Weights of a small transformer language model: 4175 steps.
Each number is 128 + 24 x the weight over the matrix's rms, rounded and kept within 0 to 255. Layers, rows and columns count from 0. Numbers have three digits each.

# layer 8 MLP up, 512x128, rms 0.131, rows 295-349, columns 0-127
131078141107084106113107144106154101096108080138105152115129132135164117157131105109094164092116126129112103123110120126117104141135094118130122145101123087164145153178093149102159109166122120141118186156092172189138128129157113153115102139131135128126153111151129132138152184134123086100171180130136121175135123148175142121156134161114126162151093141126093144059103175132080139121106
137115126110154124141130130118155145104128147103117099153135067122146135101146140140126145157119127183116167123139124172117068142106123115101130139119111128107113123123119141106158128109146151154144102056127120149141152107119106113142099183122148168142120136157149125147146071072127128131114108065163156140095110127160138115091138104141131155119158103112168110103150104111086145172142
109153143114165114113136131137183144074093110170135101136142097130124148157119128174137107074140151145147096108119100171140058123126139125118157118119124134126142149125139136174138175133087075135129112101109144149100105129143149107060116136140136115113128151137173128140151158099106141128169120112139140142102139091154161108140195193110135121106124106134108109116128137102119120153107
152141156164089096100140108146121146182154115110130133111161103105145124124119096069160116157118140111157174141089132138135132085166113136113129107144104120113125183112130155104121135100118123158101165160157169124139125153122139122106111119155129128135191123114123116122129161151172118127160122077121125103089120145159115125093107095119150132119157126113119118135137154146110156151144
169134114111100103122099158114103150110102130115132117142136161159134113097131118158159147142151096129099109117093154101095072101160140114074092123128119168163121126127157143154169109160129093119141154163131092164098166130108095123152132141094098149111150167157147116104156125164106144111104134129093127130082085136113105164133129131153106109136112142159136130101122189131112157110124
133125142092144127103076154177114151152165129103125130140161142144109087110154109172153121075173096137134122120097139089077124118099136111126096132122168102155159137142129133155154082115096122124161086167161127094137092111183123078114140100141083122168157122130105159115143140095146120139123145076113167146099132105124109153128137095144091107111134123143122159106147119148140161093110
180097157115100126126119110139121139172170132136133138159111174143121145127178140114087126165139099090117134150169173128159109105092125167111146113144106149114119167105086114126115142126126125130076100133137153167135193156065092128122131129149163107143158128136109140146137121183082143180108158124125146132107087113165102107111147097152093133120147144141120175093150114112102114139102
118146092115179107120184116141077143088066145089129082132091115148159128108152108107105101180105128114115165137097137157168139087186131132110096121115111141141107141101149131106097149112122098184068132126099112094128163111160136128127103174122149155096124133130087146141100127123109150102161121147109132138130179184157113155092124136109130149103143106120131169136138112103079151163130
122115158142156128125146054168164125141159128099131158126145135137142130090140156138138124136096158122184109163151124128097120120108097135162130136095119160122140120130157171138121140094154139129153127166107091125156127130153092089110103133082168104096132143151131152136120155129105160156114102124078154116134138083109138092117108074108121123143122142140118105134114166106073141141113
117101133134109122137118124129121123084129138147164123137114126151123093081148206135106146159107156164129063136179118091179124147103130138131154150156160125132124142162123165124092144156099096147144151120095110125114141097128094103095141100177115128139153105142108149147161114149144140106087153113132179109099164119100162132142058072108124109136110076111138115162140131104128119103104
138079107093100163135125120123138129154134101127127132131125167133147140094124131150117153099173114144109121101133159145161147140106108122153115142132140100119099129148153141114076115116166119113149119166147104130093166121116094098150105150117112111134162136161129109127118090084125109123110133098149140102075129115220130135163126132125117146118124107122133100150122169150100086139177
146209129124118117116121117132134161102107140148115159192095163121119088143148120103121133106163149111130092139109078137140154106139113055144111112109139138139124109134153166137152129108101126134084165118165131124133131161120109118108127149133105126142127127143142142158126096148127144148137117100113164128097057116141150127154111094151149069171115157144143124153159101168122120143107
097127109123143116153116138149155121138121130133116143127130149114132133134174092134110096127146127128154165108124144126131113085114114162121083154128135090118136122125125112127143132140145149141129118135105078104129127126116139104138109167090132144123145095151129145128134163127159138135112152114121106132116108148138150119144112154100181164110128122134160098123122099137118147147081
089138102121113128156080161127115161124143125112131105127103101119173136172125159084127118129124153118104159106134149156096119169143127127127121070124105127114119144134168142107111149093135164163123167149093136117138141124110120134119133145133114110088183130106079116163087145158149107126119134112123135126114168104145096097100126137162132189166144101156096130137087096108139144106140
122087153147108124123127142128091141117149134128142127092143117107113104151111088127146133131108124154103126170118140105094126132125137120129183164163165153144095130135132112165106148110138140058125135123123129122114073133102118113125166128133111111198149113126147139184127112160118097164147116135118071110128103116156163117135128113120130131081129126138137130112137132095178132154132
121144168114137112134187147141162110153141138157127124186119137129116148173143091106123182101099108091107134104102086094123186148170127094121182113146118135121075121123171130113115104139080153135105135175164071114154172118100145109140133100136099121127093089161120111081118126093140129124146137107148158060137135103162145133125127119126128119147111130086090125108127135121128166081157
113101124121148125150125153121111092182146119105145150138104144119159152197121082149145104186133134146165129106120122108085118151109138111106149132066121134129129158106094113103131123128106126120128118150164112136092145117162125140111118123113138095109137148126117145150111143121128126115139108125160118148077134138165139156115150151103148121106130167177179132146155110115148084197143
129124140153119150116113115149149140122137152117150166106120191131125141142173136097133128149120107126118164129128109166102149114139077164127147140140138165121120097127080130143127084099102102072106182141133123182133165125131148111136083132132161130189163111092139114137131137150113128156164121149059143134089108133160112128183111130128159131108113069152120138112115094122117111101115
130096178100141108153069103167128139093116105082124109135149176130124126139119122134153141067104135128103140140096124100164133148139118124126167153120129127123127126165127129099164153102110111095068147133106120157135103155179144134132171088152100162083156154088160166106142098131134154124134103147135137118150101127128139129129100089133141109132126122167120163161143130139147162111142
150140155102158120126060127142120160143124133150156134122114151102146116162146146167113128104153086083148112157178101120119140078139092123095138116106108129165112123115126114170120123119120136089145127130104109097169148127104136101126105112062134121138141191118140144151100170152132113156101128121150129124084138111153123120121127153099130151156121116125168119155187171137119129161112
165112115144136095164155113119109136102083099149110115117113099130119140173100115149090156119137130125105129122121162146120157099125125084057114104142128087095116140128145151142137128145134144143139157112137128166165113115135193121181127164150127141105105133117187110087159120132114095111082116118105161134126091107140106151087131125149141162125148132127129112136115127129135134086147
143092102135095126083186132096148104170107104091142116148127119117094111120107183084102154134145140129089149142127098130092141126113128131173121099067152113130165106162138106182118149107112137134103084130153102167095113138140148141102113127141149165104129134152101141131085176111134128161160102066150136172178139105103156115162146132147112117107109162154117112121187103139161128156156
142108088128154114109095139098126164125133128175148112140187128172148108112120112144120150147118094076161154153123076115151131170104126140090090099153100121116080117138136155097125143117120094100143150122090128113134146155189122160142148126200141123132159095080098096163105141127100114094152086138118131146143127121082131095099107081106130128139123142163119143146125125125132145139120
142119115137132113156114120123091077099181105114102133123140126111123120159147101117149135128114138141140174166081159116098148127124123156136153130138089136124137101085122172079126154111130157098145105170147099128134165105139069080136145153091158097152165133112113107106125125136126136088131125119099173189132163123136146099184123151162121130130104101151128124112137096112150086157158
108152164154160114104148076089128133168134138134132148145141102139145143157159125144136175116107155116143138129112170123128132119134141136111127103120090144106098109130141155146129117131117116121115102152091161088145135184120139111151099154119118137133132153127100111198143119136110123142114166117175157151108088127080121121142141155131135129120113123146170135136119107087106107128154
138102091115115121115130118116173156145169143131114160109143148164144138121107140096121109117056151093125107144109160136153099136119067105112143131134163088142102119109115107135125124130111146090139154113115149127136096097159110114127159144139107160146121128118137129162130091115151142127137135157176125136166171091152135120126147130138107168107120134116082109111134153110132125125097
124152152123144098163142143132108123125130116147105141174127139127113114106080099133107139131159152149125112114127143128112147115127118094101128138116133113125101119098135129135101112087147158126092168161136145131146111143150113129150142117111125147109163175131142144142134112094112165123154156141106129113122141158119111158107168123125168192100129154099151153114123147138133103117084
160123127108122108115107130085125144117160113114171151129149104167088141096133115142121127130085141109136125136116161161123084148172125189121143105135156145118115127102177137139136136139085058117108074159101149170104083076131141102136120132116164125132143144121077128104177142115109103082156137166161124112159107139130105123131138154101118154131101116137124116120116107123104141144110
093119127173135144112109169092114129132134114077107110111126132085074137136124147111116141136053102174131129124142128109138144105163084136150125149120151112114134143096142177133098118124111117131103086124113116138160121117116105091142115118170160091161132169150144138129147162112165160133116133142070129138127110157145097139123100159115124124097123088190131129143136156092103081122138
110124095111156132167093133091147111092157122153142178116150141092123128117148114144108107127122143087134100122146093149121115102109135125127089125120149139135114145163100128143158080149174145153103132104116130147097130107146111097112148116127103134143112144130111122171103162177152163147143125152117114143104118135135154124153142125118150209126094095141175137103153089109138126092107
101154108129113162121134099103132132153148159095095144134154140170118126115102104145090123100138096146132131143127131138152105095092104098109138128080123155170128196140147143181141112127164084135060117131118145142186090117134145134127161110125063114134087122122133132141133138124126113147124123078152149120125129100100119152147120113138083133225111150139088119100158147153122127136184
136140133072124109106089103151172135106150086146172181122156196103131137161140130084116136128124175157133155144101122115124062153107107135129111135111112139114125135120104085120142105067126137137098080079147123121121103104098165166149106112142129149150152135129132125174105123130167126123174161124110079132149139129153125135104152147154162093148112122110130119114148108142133111126137
144149070114125120124100160107083127134132116154123115143152123148151119161102087101138101138118104139154123125138160124151115129100128165098105128144106143137120152135109159113136102136151100119168152160123122092138129168121109157099111121110138164116143132177091141134105149153125154159151125163116092126122093135144154058143148118183145139150092111162102164104100158112119125110151
140129126151117125102084066120172123129125118143126116148137098080144144109146100103119136168102133080119127125113156153116120131092085127151108152091137157150122100129123155107113148121100094155124107107135134099102123145106138079105148120141122172123158131113150122123067148159118158110169145122126119108132118095133106151142108149165114128118130144143160174091142126129150170134141
153157125082117136132117124131131152120072094129078099164122137089117135139134100098127119142141130132108130121111114130144126132102105096154160145159155136195126129152105089116135144150161114119123121150099133113141133104121147100109115136140124169133141120152115122158113093136151112136091096068134140159141104118141153124123120134119126105161137105095160118122164159164116099127153
122113130157130134112176090105118108148111108103147173110154118143147129116124138142143124134150126152101084125101143146156126162149143148089097138125098128145096116135148140156188121110141160185075162146144127124110120172122113102133100157138136083133123123101093121123107166128144146162093143086103141117126150125121134139178111135153123136156078143145134140086127100097134130119109
122174121104178151087107128165130122102129147119128153090129111133102129139100147133154090154120112133134132128127173116127107156105106109150122151089137165143133113129151129101094153161165130144121143099102124131107169089106146120160113098115158107156162094097125162128112120158193135130105092170074179123123144131181153135104130139105159161151158139143102104095124101108140174142107
144128122121129103109149122108137127124117096141103118111120099159124158130107111156135114127140105162140111131104122107160124109130121151113142066093128149120106126153085174100100118118115160114138124156115131132105055137170120123128120136124167133100167152189138170132155118146108113168146143155105130161119125145153101126121135137082136124138148126111113150131133154095090141167056
147130129148112113140130120115091141162127120162106107142150115142133117162112111145104106132102142118159136125096140142103154168168135105147076154089153137149109101119127127111079149110101120121149153130120104124121155164156118140154165099157140127127114120119113135118119132133105127130098099144127123102100150118183138139101131128152114170095183096166096121140129151129081127141104
119078123118130178075091152105147114113149166129098080126140145124126120086192097110135136170103118173092123137131132112127171116146144110142143120110140148104119149134163160111096106128152141124155117151119108116152095111147103138130114120150100110089142140107102111090102124139148105097132102104131165131084108177113148128102126128134123138208089127118166154147153151134137128078136
125080103131099141143157154124112114108152114141124123123132099167110139110147149106162116129162087141110139109142152112164149146121113127090138136136100097189122143100133175129130092102120108104175157115101126111089127138129137157153117162140104134101155154122160156177112140160141136123103124142077051116149149138126158081097143104113142123105127144130155124141100085115136152128126
119170120126137072152124163136135132109155111104185121124112184134148152136105125112101128112141122123140112112113144137128135163136088142127152143154104157130127127128105158098106132145129127099135134125079089160126121141124159113125155137183170127155133079167107135111119074121114174114144152139143121124134128138121096115121145122115167092154104117123141077120128131147174084125118
150127127132141123114182126097119105116120149160097139162125137128141126157127100131155154139118129124132131122118078124074137109171111095142129123131136140161093096114109146148099140089135101139134087168155111131146118159154095150102145139124134126124149145125147160134113129142140136115111140151113103110110122110114105140139161126134185106133099107142121190148105119154118113183111
150119123109180129146116110117126150149136168133090154127135118108114117085109147126108117141082090077116092127162128137149146117102119114097157165148122156121163097109121188123179124134116129068136147173106112129125161160148149108128142134130129149110101126105170087136090126120102106112124127160144073146149136140147134121152124130129142160115105115133137116110138141064161116096127
132142157098120102182096155099091110152134111122148107141117170149102142101129119127163151154114118088141104150146104112139102129091124136134160125139131112139118102086184091090114147110141143149146119122128115145147122112104087107108128152127088104123152098129122122127118166151116130126104140092138176122098165103176138104135133163131158118133122101134124089090158155093141105107115
089152110103141147132118164120106141146117109144128160122174140126126115146156128108111106109127116083117109114139154114121131128172145101118118070133141104105124134186135159156126129087119128107139169116103152099138129171152117137106150139142121135124111149149125140128135175121093096149134108086127108094090117135186096142111154125115149090141109140135114133157128157089193137115155
130131108112173089144181153132093109165150146146144162100093117111102089121177121122148145113145157124141074128143151106154096117132109128146146145081119123105150138140138124133159160129078141135141165178140099140113134136112144122152152094129132130112094119146143123148092162116061133103144154066148156123140115081147105088094138128101132107117135106134123110117106153120120123133159
130140123145103122124155154101115143107149121153083113131138130113119121159126152131134160121117122114075137171073118139122110174135101152155125111115098163157156146152149099099121147129126154118106070088124135159129137140186115173134119095110115135062117102120143105124101128166115151177134151139104116119085132097147181119085139134125176146095131112101179154126164094159145115099122
153146102162152116144136155126148133110153100127113106163114100110132136156122090178129134079149163179131114166145134150100112108157132056137115144125151130143139110150131142100112174115167093106146129149110106129164133135188114157144112099126161140103130144158121110073126128105112124119095108108108141133162169133108137110139158128083143185142073104115141108157136139083149086124108
116115106124138140130145143149141106117105119121155157104153096120114107127108092139141137144112146130120147139151126158114133163152151122102120156150137119149140136130155113122152138169100108076139104126135115129136162073118144149167111156104150140104090121154103115093102135072106139144086126111143132144162140147164185163100163139153124168110123114133142099117139105150113147108163
148114084133140120143131157105105149111140151076098148125108160116121164075204125115113125134132118130124139180121121130117141141147113081161114143118128127158071151130103139166138120111127113163116143136104115125095136138077160128191122142181086067103140177200126122114120115085121164143131137107092134117115099113170156072122089115131176123173114125145101134144153097179161158117078
092086175126126123149107160098156125068107109119133152122146166117162155140137149168117139126102118131148092132141114115097157087159099110143114133107142097157133149108114138131149115104158135173127118159083072123130148128140103178090104141128166148143133116156069116144094145158124093117121140148098116087128133153158159087146098137170156088102140102112123125150168081144133132162126
168095142070121113142125139119118079107144123116116134109112122096108119143168125119142169109110158121161130155154093097127150135181099109124100162137129128148152097139107197142153116125123145151115120120139117128108131144143130142117132160138121148119128131121082185131087144133135109120131168110143120135120092111088103122168139112124137114172109133158163100080098094126159135108144
137090090113127156171160130121145068142145121133130111093121124162091134172146154127089105133096133108111134149136162103106118117097137110111126181117088106100089117084140128147124117129082135121127099140106085154112144128147095125149153174145155155136115136110081127102135130129147132158114100130157120133111160065151168111130134104128146127168134087147125105076153171130097136158097
159097166138168088121133136122101161098122106124126151131103102068082108160131125109106117150118114170116112142150135142124173117139126140133132168114116137128116132094090129138086123121127107127111203127138125151122124107118108126144099097128122137118168086121154150120150113115117123114118169131099133110136166145112140093142099105133118125117141115094091136159158148139139191097106
# layer 8 MLP down (transposed), 512x128, rms 0.183, rows 295-348, columns 0-127
144132156147098124117162155134129133123110120143163114132080120128133112151111061127143178161133158097142124151123163147081123127120137130097161149130174105170164104130131133088132159098118166107121139096075141114090136088087115149147126078120114139111132105148151148174124161134083151154138111150184133114113126103139162095149107089119100100118201097103098103123075140085134106097156
125121103138143093087124162164084145146115127137072141113141121106144121074146131152114138110152118149148175180122109094118128143168160113126172108119120125134085093137133148111140149090178131120095134118105150100136135091129121107126148114158147139098124161114101142135110167122127162123150166099148116078167121145139118143117101146119201145106126133117135136127163145149149125126113
139134124126126064120103167130124126131143159090152114054138111129123124129097138121120123089128089160108148156116108154143131138161118138107090170137131175109120148124130153078142105125105182169110077113170148115144144067140110077124145111126097086124118129094132162144165124124107129130119117175124155146104107107114134095125116126109138133169119091073132106115148111156145128131164
097118110154100103115102135084135089139142112127112103126155143136123126153117101123107146096096092132171152113120137116146129137080154132139104144122132130127150154113085133141122132113131137156134122145155112131143165144110114136097119111105097103170114133140091155081189103118131132191165103108167146122126131110156191144139132160112176087148114139119095137089140092146125193119131
107150110120117128133136133164137078140141084151108115127129148119118168112149128093153116145102176118156134101138150166137160138130105153158152105153132105116161118129077128108133134135115143193115120098150136135113139147139150119144118146129182105160117104111095104165119152147135109154094102126153167100127147118155115136141144127139159109137149119085112117132133110105178186139093
092076176153118129129154175128153104054126132114088145111113177140104095114096113126161134146139133131140120110119143134164104121136123157121150096103134124112146088118142105108124156131131129149138119128126128162158142139107172158116147143159129125113115101120141108135128135160138118142105107096088129126131122149131113139144101120093131118058129135138111158158125166136094121146104
114139134041125118141132089132140125154145125112140112122122141168156123095161120129198091148136134110129124130138159147084148109163140122128108096152128122142142145133098133071094113119101067113155164184104067096099164082082140123124113120095130198118125083145144120114072147099116149105105146148122132164133104129136163149155095114149097157128092151140097164119162113181112132070159
075151156130126109123086128127154140129106128158110150132137134147153125143132133154125160139144133198162156146119174128139171134142148100151113132105169047160186120154133141119200142122111129125092147108112128115121094112165123136098172176094136109093176087119121128157156134107129128143134137166127129149101140151185099154129096144100119112087129140160085142120115104134143117115105
141135150165124109146099101131109139146103114119145132160146122182138161138125152156127134127121165161168136102105123123110146144090080128137165114120078165152155153115119092108112119153157159147120143142141152139128095145144145192137076106094157116114147139131134133159132049137104098143114110116156147109161153130129132065133155084163124126134136151167099127111116114112095119153143
127093146101158110080132118142089110123094084151136173147103163113134124130149092165127159128122108113084207145141155162136155093150132098165097098104156069149125131092161140138134162149058095090102117073133124153130117172160115113088100135123144170145147174147102124128118114137106140135138087150171137133142136128126159074163123161150124103121092161170125132158135142094150140164128
151178099131156115152114158177094142093108125105136109144139142063144081137128145150146123117104122106137130105105110149108093169098103150126131146164093139116141132092135108137154071145128134138107174102153101119158136120142163121095157098097101120160114123159150157139136092145146114109136171162109123099119125132117081108172122119123157120133104140114141091128111136145102126107150
130122122151133168108093127125129162129149087153165138068135108125109163092122128143159110141112141115150179100134148140122173162090130158131145160126107085129118139124102123148108157149101140111108150115093151133145138101129162175099124135091131130159185113104164110179120150137095133150118124144132081124114168153095122162129130151108073154170120112144121139135104129104179150123161
145108083088118158148141111142145109141128134129123139124127103129125129097126159142118129117133135115090168108142131109106092124125113139123097122126155097121126144140114159145166155129147127109138145128102149101162114150187135119134144144117085144141121142121151148134159149137099135137143135154140056114111116135114131109119156173136121129126127112134103122155147126153117113151107
114104101106118088171130148141160089106156143157153099124094097162080122115110156153110127183088107107127124124183148084124155117093105161110119135138164102153147104089126138139168117126130130127133133137107119165110104149123118095080125128135128133180178128136158139098126137110149128132144173125140100122159109129143143098120095157134132107165143135125120089104104115154090074157120
169105147155116110178124147169133135091145138157135111121151077151114111155129118090119118105155151162118131101138117142127143144149123160149188162154129102102125123157183121115135115077136148119125123086158096122108119125124124114155128111101095106094126110150103083122122106114092112082133123141133120143145105144133134104137139134106124132127107125096147129113141145137116147132161
063133107099163146108139154110100099118087116180108139144115122124106129126129124126144102127099114111110140109109116117165098084105115143127089156189046121120106135113147112185136125122066107133135148153159092110113189139116104129122149126146100154115114124102155143101132151142110168072120116133132113144144125085120114131137158107115122100109115141129139096120103191137101111132189
144108120100154149113177131117122156105097107145131119124102141170102135141149120127143127067151152180121157143131131105134101137132147131117125137116162096118132132071079084098129145172137115159136127145142139158140164171109130104122116136175117170071082182125111135150096104138093150179125105129118158120088136101145138150141105140183143161068143173167117145168132158099160161126156
104098134141132136149142136143114122137142097175135143124121148140137090106070139155128106132096117106118132133102147122122143140136147157156095139150128090142153118160115073142167130153121136120112112139104092089106182140136135103125162133118124117090082160075124121135139092147117115086104125102133127142135090098151147144137125123101140124191110136099128128089158155148138145149156
141147140137115145127131120111121102114175120118122132119122084101139134132125115117130094094121158079096189159116167148118182160093131149145109142097123098130126127117125128146151146116127118154113123121102158144097155107095112127158173119095095147157130114162152109107074140089108098125078155117137168092095134140163143112139135175155102132131065133133091106130124081119181178142125
134148132140102084124132098111141066105110092114149113122105114136132171126108159067103116155117106108111148148121114129139156136114121140095128138128110129154124101147147148141091128118070135132168103101126138126112118144148109171107175099149147131100131120061113129136067085203171117149091108099103148159121106128132136101143152111150119133106131128127103146130146109107131130140125
106117128165153175127098114152133126119178123105108116135158118140127135090161167109126095118115087184160152128120149117072131163110149141161095116126164148122165156143163128121099110141102124123094093150106095124090140161125107143064116154120122124139142144140101091131110130124139154103126150137164124128144149132101152159140167102104081123136135101132154132136132159146135157118120
087085099132100154141119119156123110124088142115099146145153134130168174123153096099156152089077138121179106131105154114099127181156111134121133176162158114088145125155169137109149107108124147097120141139129146160157144115127111105100136095153129105116140156140126093139140140115078144092081101123084168141130132166088157174125135128136175155151120102120154116133168134135125107159124
156151111144147133113123164124114133140157091131163132136095093138122123118128103136139113139122115097138137121129076104107128149125135162161149147171144151148121118112169111142125139144156120151124145138170151103088170099127137121105185118111150147104157106126130091167118085126142115136115132123107156118160130136138122107164100147148109159107157130141089127111169130145109122126142
125107142116141152153146147168124150167176161136124120178097159129110153151093158121118073124116119106092159110134121143130092167095157095132118136099166146142128150163127125143132117080103152109145128145108153097159170146084138126105134111147157124124134157105126129131161144141108124126147113082120085150099115135099137173162081111157118106133167165117108107119116140096152138113123
123130110138113099156120156142131119144089184133141114106141149127161154069133133089125104103141144138150140154140110144147115127105127168152107122150131113127122145156123105086110128148105150124084145107146096121131122124111097114095176136164137127158136161101119124114135110137107132116126123146062175126132163096124150129126106124152130086126148148123106122145129146170109139145112
177130126087163162129128143131155104146122116101126162106109132139124105118135096107076121129144101125134134155105080101117144157120129105125099146143142134136121124130086119147137128149144141120118148111098117184096175143131127131140141121066168155180092128161146120157141145114120159132139146132137137113130109130121148125150146147118130119159091145141148155137129153119071128159113
102126098119147097138113094126150128139125172137112173162138137152121177137092137118116118124086098139150141121126131135130139109154151144117147119131158091117123127101112171100136085110134130115139134091122113118150138098156145081105135176141133127128112157127101124130162153146086174134077120102143091128158144161154116093132113144112142084185154118123142108125131130140102144093126
122115126107137163153158140147138158154118127135131083122122168108152099089140127103118128121131154111141140139118126164123175135109107091112153096124148146141117132134148139162128122101153153150120197106149126126132176123125146121159139094172121110090150142116167120139096113141141160153090100106074119115117129109136109166137116120119162108165137143165155108148111098114139130134164
132090138112151097135130137134119138150101131158153133098109116141096134131170128138109174141114170090143115097103111128089130123109144077066127093153152168123116124102156122141107144065080133145121125155168145128119148119163118123122174108089091168120109150113125123152128127124142097106152171121142090118112113149157142124128121123167065096077154104073137140131168136109111121131086
109157165118110123130160090137129130108105128091167126145114136156121153102137151123137132143147139137078163105135107128120093102148128119125126122111139088131143159104139114136132163120114135136166155126195144138153134102163155175132080129103158165127183134102129130120121114120120140088111122128136147131152125108138136132116135105128094138058119113103106113106073140156113136163120
163115130142108113131138132134126148149193138140127137101087063107093142096168151161135098127136131115106086129106117116153138164187151117155123136126150108108132097128156137128183117122137141143139148096151113088075179132147124153140151148117131138108132110111098128119142132143150109148081098163128109102108087090095137139125108121126158137138084150116146121131109134144167127153137
098153134120149125138134143114128130115121127123133141152116126094159124155115132158150159140149093137128147138152159171068143113122121122151136156099130120138109130121118140139137119158075121101064112077085086142091086157091115139165165116125110097126125110128140108162160135127143155128130145139151106122138158151090105081085118149128097048178125107102109130138113111111122142159106
099149087160169108106097134126154144151154098110148103110120136125087101110077084141131130107131182101106159137145112110123132144120105140129089138107151113146117156169117150182144115161134148126130132115118105151134116152120136143127148117125142088118127140120127068101138143142135128096113117171093105121128096143144089145079151101131162137136117168128103142110123161128143149080142
108105131174174181137117108175147119127133118115133132134124153139143062153115131132133124059159118142109093158129108103167162127151180116135115113148153118154154130148156125125136118164166163143127110120160171155150100100151149139150104143126100130141135126167114101120186135105115135142090112123113149106164097110137119129108135125158152141146158106134138151116116124117139154122156
096116147153130110134156101134135146154180147111166103083105119173145130109131134111086111137140127095120085170160110131133126146159133161120130131080104119096155131117129124121133118090141185137147175148111123161113126176140130137149114122128169098122135165137132159150173147120151121142133114132115148108104136124099099125112109128152066117109137142155103133141154122121140118099161
128136124091121130083152150119139113134158095169164149150089093069105130162121111114180122139137126159114132079168131103109114138138088138107141126102138191154126154148111118123141164132152117149144097128152131153147123139111149156182118109157141162133129123126134165138160101089135122149117138155132111159139163168162126112151120125111145147104093167114117097146086099119105124087153
104095075128134127157146152148075101121118151119126094090119127102145099096102166154157145126154149134124127137103104131106178136127159171125138090152095098150142144135172117104162139134126168126138082157139107133078133113150125163111150101116139157108160119119146107177171137103128161183128105120104144149132120168116102164117117107179116099116107134177103151113091125123151146099101
172139139132149141108096126139158160091155138172132112124123113085114130152099101078123101127132161122099123153137097110096152151144160100148128138122104137121123140143123170125122120119172135137123110093142128098070188155112161115118149152121085111137104164108124152110142128148111144092126135135151125097161125126105067105178124156142092136104108142130128123119078113154167126115154
112110161113094124143162126132128138165150135140120175139147157086147150114109137177126115139134113148143146172124151142134111159088153125118096143104105121134133141119093121170133157102129080136140157141132112121118073122140139164136110129103110182176137101138125174151133136109106125165151110143135121131124151109122089128131133126110129150080113126145150091134135108123095045114116
154176141125122068170138105137105158137088097145158154126099096173159158175088131126095086065122111086139141106122117124155122093121139156078128157176113111125119138131133091136157102115143092116105145108104117138096116086109145126122118147089121136144114128154102132141133128130109188120166113182160087121180185131167099140171131115118117105088156116128119139109089113147102094123116
125105171165131135128179135129123149178115132151157105116118147084122104126086125106160137125145109104136114095153151122167154161122182113160143137139140098142124109097178089131138109118157144097113139114094138091136084161155112173112112127142141148112137143140131142180114138128175146115093121172094126080152109106131143148147121105107153119172120125138125138126134117106140167110172
142109123114151092129167140103120141135096159162157124121113114114091136144152084131147092152096130102157108142177141137146142093154138152139176108138125107116147128123152131121138112101123101150132108178086118138120140083173126115140102090141150162157077141104131097089125132097154101137145090110120124109139156090119129158136121150179117156067114137122138159133158103122136132137105
122111132138140146118117153130120143185132130104107139136148098138137133146081134131113099118111141126135147109118126143103132111104137183101140128113130098108141119093107107156105118109077164152142086090122103169087146133087071132164085137131131133132146156129170109137145123165101148132126121166131179141107127169124134131135166137131121148115134127151137150130111117157159104183114
147118173117138155133109101142112170153094142114116116104111124104106052140140132154089098111142129081148123127132090099107069125095112131151136120113113139105121105089166131136147119127123161126164109153120136127139120095156096161145085141104166120136123137152162103154121101134131113146090146123153086156122144088155119099143115155139107173186152104135133161118141142138117168127166
177140124104150131131114172139138116118115121109145121115141128086097143156168179117126146103096104090098127136150102146118161128122117131124136072143151151099111133127144163114109110126144144144115140117084141132148157105130147168102112163115057166145146185125119187155128159101170159131121180124130134139108126143104100099126104099092109124182150110170132197133124107131139141117132
145099113167137135126172081152105069148158105116153141106112107137086127157097114118118076085136140117121147101165082115111139133094139103114091155132114128117099133081119144130114155134132134111115123096116140121126093126073130135144124103155135144133120144168157139128101087089133099111178129149138123128123102134089140173118110154115136171143160162070096149115140119113089143133133
136126164122159131110128152135068127127100127106147131073119106167159116121102114136120153145116106108128094127090113122126097147084124114168135173148128150133082124123129126154157144167121132121089106178160129142126106110100052139136160100122147159133089101166094106114103136165127112129116129146171150128133133170107136123123138102161110096160103128176121134088127109092092139118088
122126127140148134109125080121155134125140101127191121153163179121139115134101154121151078110136143157173106091167151120155120119113104125089131148120137143086097100113105175118130119127149109109107152154102139089142142166111152118132126175131098109152114123098097102139145091084120123095130102156126121109161095153129116129154139111125104126161105123162081151146090151137103177146190
170128143168141067139141155122133134172119099110068095137132127138114110151128135169129150115147094182117109154117149115117106112141173118098150102121183157091145085135126128085109150163094109103182130132097141118140095127132116149121161094142157141089089164131141124128178148122112137103089141135116124133116158106139139136102137119115159130113090097120117149133148088170128079130164
121143129120096167082082111121130134187133144140084098109125126112089121121083169132130126133126108131134129159135099163122104135143117114144122128120135134181178085175129116149149122146138126079105136140165161095132139135109136119076199085128161140133133119169114163122125122166126133125131102164125143138128124127155139120133152159108131119126121123154101084183121121116108119115142
118120158138150156154084115152157103192117144121120122093126081122179138131132116114138130131152129127094132119136128091186155106138129105156132135105108088107081162110071163157129130154140164118133102187101110126119116120076152119106156160145144124181118143115138095127118120101097124090117068097169155140146061132152165141128142127106177120187161118164118147133143116149176141130134
154136129168143157102156160141073124145183169127136126122135118150129113142095151119096098115112172096143135120177086146156142119123127165108119153147133186103127127093148148112072109136140114148127109122160134144115150146110178114150156134123067150117176111084127086059151148166095117180108151096145164128114090111122141190112195123105105115109103130135129112134119139136148062099113
089099134104132112149133101100127154144135171119157113150144116130142154103181092144144137118135073120086171133103143127146109140179113113116123141138095136163126123114117128104145120114112148118129137106103140131110163114156113188139148158140146109122163166166130111138159122150110131140101090126114116125127157155153145136141096121143133150149170164140121125144158134153072184113152
152150153141162122133083090122108147130142118136120102123142107156126126130129144126153145115130103135180102074120112151135139181090099093108155084118130117126130086124115147140153151173132104128101166170157162140164100174113138107145105082077155139186155115140151123151145126137110148107130142105143093126128139174120121154136111113146112157151100153095129147131120104140141178104133